{"head_dim": 32, "d_mlp": 448, "qk_norm": true, "init_std_o": 0.00567, "init_std_up": 0.0241, "init_std_down": 0.00567, "lr_mult_down": 2.0, "decay_shape": "linear", "steps": 6785, "dataset": "wikipedia_en"}
Each number is 500 + 25 x the weight over its row's rms, rounded and kept within 0 to 999. Layers, rows and columns count from 0. Numbers have three digits each. The size before them is the row's rms in percent of the matrix's.

# layer 6 MLP up, 448x160, rms 0.446, rows 187-274, columns 0-159
093:474497498527497479491511520493493525462488487535534553516535503497512455467535499539500505464506507541492456479475526483474463496508476498522506520503509461529514481500479467571499527493486518499482477502490501460490490480514543496506494468470488499497498522550511547505465481491467463513498513544502492525493533498464513498530503488490503497522499507492530479444476454493474464509521536541484515462507498507520431538469516503534492506441529533535520517518477527520534482506460523
093:503508457500525519528475493467499504491513458464456492486460485487494526457489481496526456531463523505519486494522501497536517519502484497496478474486481505460546551484494482537470516525496448478514464489454496503461507533531514465516533504521510491506499511499483523471504523484528536536487463524456492509509471450528491550481516530521482471510526477478490510459530474513476476521501476462502483513537460467510477458467459526494481524536489486514493465519462496534524467528497519
093:476463501471500464496500497509460494537488533493511554456501531498520520468488507530476489483520495506537494487485481486498520515486509496486494480502511536506503486555512538521490546501513505496519534510474479490528471491538486479473497582490525503497491514519501477489535484496484517505497496485513504536507479536502462497490526470527538493480520480530526564479536559505488490512490480479434514477473494457482446467515458479538481479483503461520516541473544547500513489490513543
105:509468478490587561518519453489478513501541518559516536497513522509499470537504487491468492514520437483455471500507494526482551475511545530482515477462486516525516489521479505507485490503493534490518530513495504503474512498528530526512462484476469477439489508515524526495530480493510532496460516503522511494507505467500511520505462520515500514486493549457516479470518517552464455495512475471538485496491479527512519513505502472497507522476500470500541525531513519499459506505519524
090:508529513537492500535461513549434430491520514495482521500506506507501483473484520513502488487536460483512503496487504503511501488520499515480469434487501521472505506459503496532512472506428530495480455497497524507478471483516559479487500522480529500477492545509501498529488477502451487462532515483533531453545507496478477443490529458436483506496501481477498497520485531457530497524510483471523468517522503489495477505457513486528494501477495511480537517475522526496497502488477534
109:516514529517552487512499536499486527541488495515486513483479494487493501458459490465516523520482538480539517527472501502460495516506476530482509509504511472461468474439538469531480457499549475528462485527522461488551494505503512492512484499492492504517508483553543472514541528488508511517502502489432526478473512506536502508564509540510525456509533491437509504509499491493456482535533487468498502504524485514475443507517483530499518489489471511510502494493484526510482456514495512
092:504496485488497469490504439421502496497526488515507493485500532499526532535468483496509472479530517495469522527548488514485534488466486474502525509516502504484531510502510499477525467525456565469478530526499513533542509518482521519469478508515530533515551508527518530470530472543456489524492507542506495476487498516525516491506513491491520477515527463497491528504507497463498498527495488445524544497481504516475497516544508537536502504536521471448481465474491490536477465518447497
091:515462514482420538531528520485498553480526539494567514557478513471501500511507474479500448482505468517513495484480483525522524525508479496477481522538509510520515488501506502441482497498521522511523457497500475509477474492477478527492511563499492528497500513518462524505526484441463487496487524498478506520484502540478503490477514481494487485500496480495497478517504525511525460533513506435510473490559466495462483465510483506525514474494522533480544458512504504462518474488481506
109:488507539487545538510483458504530537531537480499488519505513502488524503544483488483527458509484516503480471484504501479500495559496490475493493505477522482508529525480511506461521539513495483474502517478486495499492511495513545500488458504459478457541500503490477536516533526499518472484494511504515483556429499495514529496494490477490505523467497518478491541495440462461483487512446536515495499522455534503496496511504479474551459479474525522473518519526491542505474429542489496
095:489488464525488556531487538450493486471460523533512489486487498475475479494499485471489501498536471515493451511490496511516490537512483476519506502524519531515509522475530512521466518492499532496502490519449464470537554521524495481478519500473498501484505501508557479519495442541521453548481489504505535494495501505476501486496511498502508528494539523492498476480578572498499523555450507504497491526463485482518468494511497536525480497476527528533512492509479530517503519533491460
089:439476518486547506481499528555527506497464520472508498497479505574513507500520464530483519499531476508493478510495523499458494440480470488521502483503493483506503478490546544494513512501481552482466528521540522481530514500496470441503481489501510456490533489561499517503517487508512508503500499504475505483527545465509514484506517505494511488518504495510478488533520529501499507498462489534520446509480460494511459510498584495450488489539507480509490519511532526514486442514494488
095:483512434505505495497499497445497508486488457482505532507500526477489477496508506466504483482489522545533495505491504488502475529503582558522507465460519493476487540535492531494489475525508495517488547518482487525499538516448468496502519494509486488550484535514492467508493498531475533494472472515456502544532533491476493486544540467534524495477486503508464530485482515519474507471516536494494472494523452513501509468490487541532526512548465509504462502530471524475506514524522510
104:491476517464496513469493517503498512482529494499538494566492507467511555517541538550516486489517530535463510445468492531532484514512511526480513505462500507527491505532478511453501492504491476547531528457527492467485499543505529449550497465485543500485466451515476503469484472475490499531538515491513493485509511495507521510504485499528476513493491502511571502519522488489495493546515504511509517549490500532487508502544512485552534522524525510533503546480511525467502495498477500
097:504507553497486500497496498513477474490488483509463505527457504445478496462469531495467455532499489469498486518504503488478484496514451462515458493509488535519474487473481541531497504510463525516493502452501476522479492511477548558536521487516528550451490531496513520497535476527507486455499495490533461472520519517488500532498469499512513517534519486491519521448502448461532537511509457495521512549521444501501486498496513494501496507510477492530541492474522537488543526518519520
095:470489486520492555532491468427458500538526503498545494504518514504484490499514474509554502447541541513474505500511523533431522456526460544512498490521493524503532508512526506522480503509492514493489502496553495533515494492530493501488517507456489504511488478503524506496533547491478520515496471513508523456520522510543491480529510494481466480547499537496483509514478554480528487503490502469473504471472442504503458506512526532448513478467483529498496499517503494495446483511501514
109:505512484511474505485507493503498485445470481506460507517480503502510504514496470504482461506524495489477463465506505482513468535523494506511488503459486500471501548533490500526520574540526480543414518484480447499481474469512539504478531535453525514499463466507490477502494481458505492488470474519528492510536450505493464503460497450542496487524493510499504487520538526493498505548510475476496504462449490483468490489489507459467501495483519517496466465550494502480482497524505521
109:491497504467538477513509512512504479478464514507480489506498535485456488497506554542505483521500479538492544480527539489458505469491504507515502518527441488498487476547534462513519522475513482473493478478502482513478502476548508431474533481512508461510521498511453571510442524500478539505545508491517526501530502508484502498482514496482480517463501486524527500463491475511557517528454486510495515485535530484521504481518540447539475515493472518492515513489504479500545495506488529
094:538495485466483481527497538447498497501513534487527504513502463453484455476488500503473482490481495510527481454483448521477488511486465512516482552514490490513445501493492509444486517478495486517499495551482503497495470497496514494511501508445519520507483491459464486447531499495506457456457442470523516493520527495492536515521488475509544488464516503465489553513532461463493493488457506501543480482468539478484487516519520497538523498525492531483514511518541484513458510500519508
120:520524469556516481551518457463516525521433493487504489520479530492480511485521486493530491552489513466521483484485515487486493481507498489496483522466492468474465514490475538542511506511525465495505530507510510529478482475505469525520529494481482549479544501500506505500500541482533506515488498468469497476524479500419551500532538471544502491500529470509472495524513510529480507562468523504471527508472494523502494508546500493464495516507475524548514545537494523461509503489517503
088:497526520500519488454455504476540510525501498487454517504488528496515509476494493503526515446526460507524497528491483508446503531489491486487505546510503501516497499456492472487502506482488507524514487486482534539527493474512517509464513560491520491489510498483502538529514466555506492461534461480482527532523503535515498456516501487488500476483529516497501459487509466468477526502476536480485496489479493469530515484546481550525488502523461458476479464481563492562534535463530533
100:501521531470539461489484539504488535546497496497525511478517488493510510535507529515510513522499513495486488518553530479520479517527483529508469514469493456505488476494518476545463499497478534478458499458534520569497491528487502470474476519506507489481531506498539467494494479537559514469501468485488525521499494498477478507483481536474432533503511521487507492489536473506525468492481530507500468503478541510458527503542503533473510496517536519526478483562497540475534533511535477
102:496524497498496509511497471514539500535489476495505499519539507518544464497521517493474549500506545535512470519488535535493540495480469518489511507504456514484507497524518447505468517553531537537482544454481515443512470456486504491523489489495516496516491474497501509500463486514459479568524496495548528512496528457525508479522511522520468439478496505501498500507503508525510480500483478568513467513488492489514511480476505490470482532503533504499549515463518459472502544504503456
096:510542491502496465515489561530544476513512500488548533494484522476529512451488486509493483545522507522512515494469491431505545494445485486505506466522473469501460489502491452519510469517521529531480465496457509505479501506470496480522519541534491534469476542502450495518487502482522429512533491533480504477495532497509458547495493486486509524541499552460520477505495501522478511506478509519491478516501541537493508540492513482526515514485518505491513515533530508473519469484485502
106:518510478481496488525450507550525541486544494499513514473487521455469526514479508510501499524499512493466552474518520494494521526520487524505458539506547496484480472454499491498481511486515528487497530474536525473493476507503467477495523509486475538521483497506533495483489474465498485534526511525535472542488499488496472547503510505477540496513523483495464530491518505495479453487509527543497525453483512520509455486461475427499529503515501536442491467529488493550502451534495516
091:493486477478501532463473486504515497507478513495464531485476518470572490518469503452499510508512463517497508480501484526502500506476529492459477508516516547490481489502509523476545539531508519492506534501468472501482507515484488472533492457463507432524459513522482461483499500502472447537474513529559443497564527489524477532488496557506510487488530509522492513464486487500477527499551481514514511498488530489521482519486475520513516498476518513486492556522521474461516507504480529
086:553492520497542478474497519512509514517514543479494490500516500545529526487488527451479515516484494525490506517496509510539493512503515537544479544474486506487478500504493506484486507539542482531491505488495457520541492528485508501490498450509514558499483488553481490444476516494522514545510481498476501472510515514540498453490489493504475485512491527482483492493474551499469454484485540511480482510486538459461491501550487500486530445484498507450482524548435477516493480486525538
119:531502480498513523491506474505502509461517521512482536485502517494484488486506464518505527491485459472521552509520503497484513485521523505497506543538460508509510510490494510496482516513508488488516478496493475516507527492458539490473488499494517494526493520456538538487524487488489507545580519504483470468471463503471472534493524534488514476524519523425530528464518514491499519572484530479524525514516504518511503467519526446440507506485527520508470583515471501488548498512509488
082:434490467492519505508553532493514505538503524471513510501491495517513499493528502453486507478497488496532521514522499514526542534484489462476493475513457520502540503446531510489468461512490527477518456504497500510525506495547531467496527503500480474522476509501537513486492535503507493474516487528492523509543531458485525456499529517513484534494496462517477473522504500485535517521534545517523557433494532469516469479486510544503497502518466503495454480505534495547524523545489526
097:491467498532487411460485507519502470504544456494477490506497496513538491503500436474494516510498453501518496491488485500494501492511486492489499501549507466485490508496527473542493524521518528484474491469498526485478504492492507526486504520524506449520506489498536547516496447523480496539512504527516439546481485508476479504519482487496509495466479472436506522496462495478521535533531532498510466528546494515530522443470498483514475531500522540505459499473485506510505464534530474
110:512550503545451515534482520512504474523497511476549527490510478460465485484463461500523493522512524533511536469477494463524488472521462500500475521505513509487547500463531465459531504479465467504467447460508481510497445514488512505493467507486529463515497512494480509473527513502485480552455484480513518496509519515491486495495545528483500494486466526531492473498534483491483514513501494567516550470522519536512470486475515507468538493456517488521511489489474489454478522490526485
091:489483499459527527510473493462495496485508550479471502532511508516477509549437510462512506497472515521496499520508487484486489525512502504457521522472515475494488493500504522503486494465509509579530513510476542496496483478510479504516529474480538482470519529503520487472475515571509500482523462459481517520486512484463548478454495555466491506418540505514509492520536508514493490481526513486509472526479565481505491500516512524502503496535518494513479516454520510514469532511525471
094:486532527528488588493467487468493525507537508488528474484510496512475522508505485518459499532484512538490472498500512517521496512487484500518491478417529479515498479504517506483496576476515502500512469528453511470448521481522454508461495493495502499475472507528509454525492517519491540475495476532474509522537512540499484491510479515458504476491509520492471498534528509527483474504501531512494509488480511503508499446488478492519522514536497486535558486473489565470480514484481541
102:505512470464508547531477510523492478505530504474532504491487537510505479462462477499500551551470499517493505482509470505495524463480486492470489533439522541490486531482512522477502463483480509525498504465483541463474521522518488550519479503472517542451520482462461485514487475497486528526482559534552469511496528480469521509490515504476522474517522536514446513503484489474460486488497504509494546510518520500541486491495502529491533546540459498501499465477507497498496502464478528
086:501505490534513509533511495519477480494491479524511474476448484475534475495540485540476453504492456469527479500521491460485508484528485436500540483501512498490494497474497524517485505517519492492464531514489521510532505494511508488523481540521487526482519505513519523481511457463492490508478484520574499459533479506510497501466502490537500473484473528558506473468501482470426464497486508486483470530528508495483475474478544478557547487505516542513519439528527502494507488493521471
090:487524525512517515461496479550508494515449501510449510512487503469458494479525498500522508523495489554545432524499530466475490474460483497523504492540478494481503477482504483451469506493496528514495506499496467456533493490514478473512503499492480561443524498523505518490473539532513524477463513533484548551519528469478510504533515477482499505469504525514502495508444520532501531512491491498472508486482502458443537483476485456502514526473488472480493492484472528513538499476488523
088:510454474477539506526481508428513471468538472557494531533482484545506539502515480516478480511497538520456489528502492503466490499506511494518502491495556482493446504515500499467488563520512503522531493502497491531495485505505483506493546503494510521501458505492544469523459482461476468521473501475506501448516498519481464511508522486487508460506458512504550499509515513486502518496473488448542507479496465496489494486537510498491487485524536475499528502570479522481559505500485505
102:504483553503519519502527472515503486457499524559495485474490430531515478540517518479515489521476486497535491490513482517506498476511562512486480475489501489509510484517502523537487503528477518542491494470506498495447506479498575511473523502505515511505502534535553506523480493506499469536494520483488492507481510513565518475483506521528514504479506496457498473512507527480483545550555516479449524519474486475512517498510502503527538513421469465500474522499500491518528502473524484
083:533524487528533506502505495522475507485490559503476477442474497508529440483510450499465493495500475534514508429501495495518505522437484520518519519515474508509525512504510490477511522464496539527506501511549484523459476504497490505498470460479537497473460440555523491461482495523479469504498488505524460496507502508532455513461504484524505475458527497565501494477491468496516484487529497514468475531520508488536514496523531516493531525466494473514521465510518486490489493460488503
100:475482511521527495504507456485507484518490520531501487521466484551545470495537532485486501496504512529519535473472505519461479481539513486456443497501505479445515491442519486499561472515534520542495493460486509471518489478497484486475485498502540498550454535501492501552467458466487481506517537490502527542482495493467463461507501526497498507534509503484541531488519493440505503508486516494481530480492501486486457511504494529509531507468519505524531502477537487506503442513497477
107:487487467545527485506528488532511515522507494517529507515520492459516454447508482512501495489490531514503522479526487508498484504503528540530449497441508505488487535479483547525455512467493492470481489458461490500491502538514492478466478490499500474521547533503532530525492535472489544515509466506569566444496490526515500506479513490539487521479507487521505506508511539511469484505519516491528470494511471497491526467516466510463468495512503535542481452502456524494532505488466482
098:524438470482474504489464506491545504507491488448510483537513497504503554495514478472578532508499512485510495457469489508489474470466465556508462501474519479472485478500485529521510512550505489491494507479475517506454485444480497488500472509501501508455490460510433468556504505484529465491485497526551531464462487503502515450492477488518497484488495455472509431516521508488494477524516521493508498532501502493500523471507503506469521479509487489496484508491516460513517494500534503
097:498464500438469513514489502495499504497486490461487527499450500515531529469483484523480528507456464535483484515541501512494457475498504482492470497496480479521487476513510486507514524518478539483506499498520537486489521507497441499481541486530516532472490498487466510508493477467467540476494495493513516505514477509449457524533495489572451481468468470485503515525474535506449494489486544510527532533472480464458518468500453499505528483482467493479483505512516491447465464463522509
096:473483508501567513550520517515522505530491472567519522475492502494551533463525506493490530471468513463497455465492493543486504465470494502499485516488507515523521508510504514471518496484511512494484496540495499467469472483492464477527502509507495513519510481488484532501499486533424529492441475544533550524546492482526474481552510501504493480485499490547457476507516485498493540548504516499517507494506478531522479539527490517478511459499461558506484536493496500474493491498511500
101:473501533477503517519501512514510493522482464464558507535511454515528499501496466529547455526505523501455496473523461540504519538547488512463528538489514517498450507473466494473521509500539513498497482517471509481480477500524499488505505496526516514511506458505509461482471514493516532507525498510479533517513519486484499508476470537504431497482512499540501518540521504542504495511526492486504499471549481440504468454494512507561557499456483536505475501461465520508501482495510483
099:501493490521515510487520518515452527520489480516504453515529470471511489509531551515478499511525502490515512500459487472468494523481471496510531441494474493524492495533490475496527469497499538510507545502510480489470505491534481499474546493492508480520567535458506525500509523488530513507527514498568486512506494437450487476489468473474499520497522475524524547546517521494457465556489488505486491501474465495489518518507504510522502499568516461525506538509489439495509503483528514
102:469538486473482509509484475498502468486500499503477536524498514477520455510460505484556492495518485525554519469487482521461491509526506489477497504473530442496506506489476465508485495504511497509504486514502469507451505496554516487482507513526538486514482498463484528529533479577493488532507507549471481511454512458481505496498447531533520507477463490523479502489480513500529535536538488432493488491498520484477482519496476503564498524518493447518507524514484531502478492557520496
096:535494500459493500501488478504501533502560458498504481487494544497497534491502498528509518517492493500498515499464471509519465553485511510548453433529493483484536504517494535499486511501477495527512502532487496515521496584483481439504451515542467491543467500535510492527489506521479479512533494524510495505533520516496458495496517477458501472487453474517476494506514474476495518515480501489498492494478519550450507505461502507471493484539476539497544504482536487541504513491455469
091:482506496511534532443433532513525519487516513516471510542495479533502516482492476482491507467492528502514504497490481523489512494498475481485509507485521510542532478511530501494511507479511491486481544508480509486504488487524499500517527486550499461562524502454468505486516474522469487482522557515467558541501534513510528521457516485491521501520536558529519495515480499474502455484556499494461513504533482496463456466493430508527482492510511478506491486514512540494461504523453510
091:514492481510481512533483487542489491494516520467487518453503481471527505464459486523463552517545463524467531481526469437525482557518519487500506487490519499492530492487470491536482513488485494518460538558509509491544556465527525502458506528495492473506535510482508486481466445506511516485528483514481522535520484493479478505460512541509484516530516505499558446504514499486479499454514474525494455466483499510503509459480484496495529491486525450470496488495495516511490522515511494
098:521560475530543525551515503497467480495463480482460506473534543535486510506469484479539518505500458466458519511506461512510512463511518536487491515476484522494501527456528520539512498550442513516513492513500460506476490526500491474507510547461506499490497548466505527474491494492492496551461529458498489497467496510465488488465521503494517466464526519510511490494483447488512510517481497515465522482512527481530466507529499517529505530506485455513509529509484503518515462488519560
100:546466515505539508493498503485519513479510490447461557477512509521528499524481507482517450509514508466543533510488501496506526495469512452472444489538525487497529470453480509536483511512490498511477519467488480491507504489500489513514546497514510504521498508502542469489488517514500482492480492510509463519516529525530498536500489505527477507459468524500427510509542528479503531527490533496475551573484506494490485517460520509542553497512517504528482500509520492548504499432519494
106:491483495514506486498465509484520449507495488500447516508531510505479492475470487493460450531541495569471471463456481525472504497488498475469519469493502478525508484486501534511496515525510482496454536502517487457483509505485546517476496505482464448514518516455495516480501459484492483525475503464515501534503500476548519477533485530510493504512484496421525519487529497577517487526485536486494480451474505473525485480508495513457486513492525493529525489484474481482536501532533513
117:511490460544516503476488487468475473510463488495483501478491493550478516446520523499527499501481488530491492518487509478543485512502504511513524448539470514490474474447471481479524460505471537507498514496531464470518491522494479531477460522507500476555484501463528490520489527535519541506494499499499482457461493501507512508471527507504500507447472505492484533483484523472511475551497496471510468482462517506487537552517517470480490498500476523509555542575476481516473467484487529
107:542486487486504548548482485476454485482495521524477533491491510503490492530466505494511510548488501502507531529518518462508513509490507477477500451492528491489459545489524494498495498508534481486499493507477521537549484459531515534487473467515511448496503503527523464516500523480463524460488550533448435505497548503511492486509435474503524530504521476556511470483506523469493478492507502501460492494513442505534516517493471509532543476506539477493507511501495496519493498555499487
103:467504512504517505500495486492502523480512502512535499550567510532490471529485462563505502495490492482485555489493482506488466557490478479511495469489471540505513512508517481495490507521499462520468493479533486446492549508504522474503527484503457510482491568546499504457480525498553511490521499526483531475540468473501502482471471504500536491491505544539492491517458494507505478503530507509497529500521528505504480453527474486514546504476515542483479498509494538510500510551458549
095:504537537518477499481432548524475505475501486546484469468504541489499493491539507499489507537505499496501497487454512509546516483496529514517509501464474528494514478551487503495544498520524519490456500485468483483514491525463480504518440508516496533503513509469490482502508474481501528433512418469511505470525478512497524472526491508503509458533507513519515516495505494509495503471491542500480503505518512504486530481466462523581497502483467457510457479511461524477481519530483509
096:527482518506522486542545541514484480507460516494510499492499499476531483506506484510530503537573544539492538513476486508548497520513512471476540515491469483518557542471497488505489465531504496477502489492513488511505479469507548503470532521513535521458495459531464493522507494512530476458504491485440457428485505487495501526501517495476510499488485530463493450487514547479501497477508505512567508489473489500507516495516526525527509490472492514461510532515483485544479486490531486
111:476515513508489513435459470465447516492458522496527501478499494540502513531489478511531535504523496453528489492491503523508487513505493475540477449482470516518503502447499487472488503475469514509512478497498486472496465500506495476503475472488483488518532464494479482511479521511471448521530539524507478466463505460510478504471461506457495470469516548532487485488521508529460451504504468512446529461478510499490521520502526494509504450494502484501522532505505488432449500525466509
102:478542481474467500481490462476530488481503526493498516523478499473453492482486522536512483494503471465509485515502500477539447480487497508537455493529474510524473481462491522530498503499498541518501506485491503488515483513516531470523438554502495543490525496473456520510490500499536474468525487513469434496493519507478470511478503506467536478499534553463468545490507508462483455472466480525518492509497486487476549506517475538529491476494518495515508470514496540539482481481533554
107:494513496512451491520444534557498488500504526490486495509507463527440432456499505488500522471462467524512493526480489513497477506504494497515505554507437497534487509466480533508471537452524472491519504531520484499510479479507498478504506476498478504479562477462490477509465489533509520527480513484489468451491518531475493473528524520545492492497511518524489536533496501492497514487485498480526512517488499506512520510489490482519465521539511457471484532502495501464427502480514558
103:531515449536471504485520459504508461514524536498497489471509470528543513518513494521474511508559469486534516507490500523473499479517482539511455506528496487521533489497557485500532491511499494512473462509509522528475535471484505538548533522546502481506490500509508509512541494518527496511537527469514466508480523529510511486481466517510508461499513527506483505507457516440594549496487493505528499488497520491461529503497527517530457469476532516509515526509546498527485510482516505
106:527505529480459525512507512506475501510464558484500484486517514509536570489477462504473549490472462534516495496510500499498518488542529473506534454488480480467509492466511501495513525425505527466521447510520539507500524495452481531444504530472469457475495485475470483514473481473507527493481485523529490540523471522508525462495486525515483512514490448518511497482475508515541502508484506521497467503497545460515478467481487513475528517504527502458492465483474500509503501510494461
101:463491489507536510559465482524535504503496487526544448529541475438483493488538459511500531537513471466525498527490487501509518526513567497537503473505461494516507534530524492519506527486526513478496487490506527527554514519534507554496523500500540520503520526496480464527511513523539496470547514501486479507489473512521479493505503503475496508490531548541508472517525490530529501494466522495479445499457506500532482508533469511513496525528502514487485547474508473478493533511523467
116:470503497530479536525478503494506515468515494556515493472522469544489487476468464515508473503525489502484465464515502519470504452531520509507498497511475529459505465496502481473513517441565515483497497516452530505531524518478514536519512537517475520500518464505489507505539483514523504526477529498486534527496460522548469511512558433483478513496517509504507509503462505493502539473501550504492474490501504509533526508475540466535511480470494528511482436482473501515456500527515489
105:513476496513540485493527486548503480539525533498507483543487491502517525540485518485452457486505479548497518511525522530485503477511511495485485485504490522497462500527477532517516501489534457518465492504528474502503500433526549471522529479502504472494517505499521506483506499513521519547503525477526492462498519529496465433478479497468522485520464526491554490474492526527514515488534489497507503524504505535466479526504525548522471511489518438513544483474514491547573486509521494
096:530496516558528480519442491506463501534511530485488464507504480474536517472530526516477512496474501496519590472502459475513493512510509501490522467485467506535476486511505516553488490459538506490496487505483491502491539493554503480490467487478495474434519519503499498463497458506457534474476528471504539504485524526499533473486494515540488488480522471516517463499520555493518473494527499487507464491489479538521516501482463499557471480491535528514523479510494505518509471489494471
095:504510504499483484509455477493484484458531494534488491488493502514523497486558524460491490501503534482499468485492504455518546519476483525487533524511510513478541505513502531564484520472526503500477494544470494495494494495464509470481535495515557473511452501500485502488491527510494508514516483513503531466455481517503486508539505490513438491502475465496499545500527500485479476525535487490492465513492506493521535524535494433514568510562529468499529539503534459473525457512517499
089:424533505546513495478487498529472473489494525514505502495488485520516491485506512520470468441505512459500548472533506485527451479511472546508504502501484529500427507516512523464520481480496525502488479495504500481488491488471506483524477496488518528499493479485513503463519519477453467472499486478458497514523527472524488475542490521510499476529502521474503473460521473528495519509538526511488478478471498462455493494457564482473511461460483480449491544501484526530498472532518481
095:529508534526504487476421501531524499487496525433492529464546485465507511495512529507514526496465488476494485488461465501495523498504540494526479483458507536440518464486481507410505540477548500483513492498509482517527509492497459469503529498498476460543473483535504484501473501504492508499515500449528543505498470501480482491491508532443509540481492496505503486510501505487512560491490478480516521512492520490494509511496532501502512504491527481465517485532446514504486482465457493
092:520532501499523539540501497538479517500466491549469441524504494463504499513541488526520485486503470456475515510505525527476472484522481486462502505470513504476482525541502478512508462541457503546486508504482457536490523494518501510473506471504469488497484520480569509523496482527494495536482524512548502496532495466475476508487503516471524478528500473517490510481501492493473494528522438512510519465560492501493480439516485502491513477524464476483492525552478531509554504549487493
095:510505477529465492512498516511477500479516439524464491452546592493526473495477536491498467469492508480502501496493488491456470482499482485546469458541496486525533501510490498497486486533472521475474498537500539497525501482565481530455499542483503518574488515495517500494474496487525500496486481463505510502507514512516480493494519489501468467516488518519483468473452525553484489493470510528541551487493504468509496465474473468501474487478507520482506538504483474503485513470487478
088:473528505519506548496461474510495494509483527523496559494509481461513466473460504529484509514449478514529509491485538431485461466456486516487504504546488459494486490533487472510489469495471487510473437466499504504507504514510476508459517503522520489510528515517531490503488509471491505496483481536490520496491513528498490482507488511519515542482479475493461433525453533466505491471478524449476501494484515511507486517496468491493483548523466459506522500425493530508492545493513476
098:502477520445516553505475547534511479471522478524505472471475496503493521501479553494482514463475500468502506505515512507468483515471462502504547506510495503515488511484480511490514491454477505527583519539530476464481490532535531483472512513495450510516467487441534497504558518482544499520571543510500538516501451541518552513491502473492526517468482514487508506498493488483525511473498516481497468542515482502540511516499514538496524505510487487476508492518527492520484520503495513
092:543498461533510464492522500481535492480538505501483495551491531523524463514457527509515491544501528508492514512468505533502556488468494445489505526508473491522517497494472497472460454479460466486493504503506553515497489467472501480498512479467482523449463521447481522494552510505503552473492511476558528529484451497490544504515443514497512494464535501502537498483505484465501494504523501535479526515530515500497503463514513489528500502528482513519527493511509512506475497560518503
106:486534506460529525513452482506525506483501443544519509487508520467485438465537456492485514506516513469546534474500523539468535523504508492508501555502533532507502461479491466523513519514506474519521470551457499463487531490495464530487503523509512471494472511526453475499520490529499513521542506503489499533512501478457493503473523511519487532495465512514469474519486493486509490490464472527509472506504511551487502518498476487488533498481528520522449551504528541458503473532493510
104:508516502495491518544445523501489503437549510467490478486509506541472529467501464461502522510490510520484515526470488536494491457484506536465528514471502538466491515513512527499482485534435499501495492493527496516482520466459493488488519423525522555488494515534497467486516531537504508509490506494485470510514513514456468507494490500455508541522506508511506501510486521484560518534555469545506531471522500509524494491512479504474489462515501472501497509533499446491514471508543491
105:511542490499539447507467531531508500514496516477508487524454495456494485497533551476470513491535515499500517500482486524492526532524482484520513535523527490499466506521504472558492459512487499488499514505465523485496519459541473528508523557534514557476494484504544508505497484514547515474498458490499470546527526463530463477463466518545498486515518508458463485523455505474492488467516482493486529525508520485493462459514518506506466507509478489490541520532527508529526497478472501
105:526474449532475473529511500501481463478491471483494521508513466497512496538502536509481483493519501488455511476535545506513558526522510515520544529492495465515498552494466456496493501523524506482487505508518509518509513487515461519485492480473532503491464469545497530533506442503499471478516520530436523514433459512516508509462463483492477488493466512497508503473519478520493456499496504472544491458547460503509467495488514469496517478471470534477521457490532508521484506536485505
098:467501470524458479501483507530508490506498514509514496509479488484464513490519475445510510569500518493462522498530484509530520547518482495541486534524524520497473493512510488516538582507525511515526492489469485537510463520499514538508508491485456539480471508500522501485506460467481460537476491492533523432505527531454509517485535498491446465490536477529504495518505504481471553520479517521515443478520509494485508479493534502486484495485511547494497485524479506503459525523471489
099:487509461535522482437497538510464495515492482563494484485521515492457528514450489478505488538535473497531516494512520534527493520505532491522538523493498510513479453472462523490484463473457498527526549495494439514499453482504472487492529473510495511474520515513467439482510525551478491465483515538490541510498483527520506493489490478491491530479526530489520453477504483516512497499539481492502479513539518522498515480533537456504486523476545474472479526505469488501485502482515524
103:454520484480473492523530529472513475485519473506501478505500519504455537498517491496519512514516488519485484483493428476512499480464440500524494524489514519527519524496517456578474510507486539526486501539462494470499537476479488484487494496508504547482488492488458563500478462472449503507481527464504476501480472475467492469484495456563473471496471472516523471501526475537488521489526503512487498475447504517498515474527491490512524496495487454484482551475506501491467497524505502
103:514507504484484514521522500463517497515501532493521515528495495487480462475503458535436460491542474497528455505524464484496504509525496547547452502497529518512496462475491516485536536459494464461499501548452466490511484478513468475474457534530510539481504497508550489507486464456539537496509524505525498530544529497499509517492517473482461450524525489504509487492536469474471496488490512493508493530489484510496514445487528505470510529515497529494499538524506519538540501471487479
109:507498478488505522504497507529504452506520550547506473530521518526499495522504499486477491503489449474435505511466471522504555485497532508518505502491506550496498459530486518495471527464508561506534505521492501477496488461511494525503478472452513506489480513489512470481489526498515479473516514556500486498489490475555506493479483487500468525509508535535468491445526516532502468459524483469526530545490452524511510496518518490471484499461499537527507555499540475513460515511509549
087:493490504534529507493494526531557519504456499506564495519498524463518506510480492450481517523475451534476545497501516520500478511500509519475455497479556486480442447513473482477469487549512533461519517516516489490460505498525482516531508506503475517502516459473459533497513484471495531493549482461496509522443521499512497524500472543491497509552533504445495475495494509467512504476516491513474504516497469482491512502528485490491494529501530488508543523509458533492462521488484479
096:465515494521461533494467477468524513530506527488535505470481515488509542482464489510451516502524483510519503524471590516504495515536459492543523502494537519491521482526465496482507538480443504515497538496521438517538478482502496515455494499475473467528499489504500506515505530468550457484455532514525520521511478508489501514502494465489520522486521491497505504456525484493500491506504487525522501505461502481496498504510448429504556495498521494497526465472471496544489484482493479
096:482510492509418490531484490442450471500451507500469480505482497515488508502492483500505533518503522524529536465488470517500489506460534487492504500546518503516455478520512514493515515526492520496512475499432525489571453525510489467499522477457498495475511513517519477518477522461460486500485475547517484511504528515479439504489496478524525508534531463468511477448523478509506508495553502511532487494505514512498517487477519536507507451509491472520477510519478486476459530493473507
100:547512512480515505521472507487470504529496472485471477501530525508495544524474471538501467511568472537491519439469525486517473498504507448503467495480526516487506504494524472469476509493513514568489494527471492501514476520491498532525506517506514505477511508534478550515562511496498459487512439519513520519562483512532534491517530541518532526503474546502531474487480486506513479516464480511525505527536530516477485502478503486469492483540486510498493494544497475486455491490485531
095:500526526516554475438457484527529503495499494487516484486484539491520476486513468504513471489504491541523486512518527506544518509518561515533493491464508472490484492454504459523500472548509517509506460494492483533506485525513495538533530524495481509502475529452504504491476545512499507495532486503522488504449458491523481502486516466456526505562511476503485495542500471484525492538527498471537501510491482530443501494500474466485559507501522511502499494548471498524502485518442530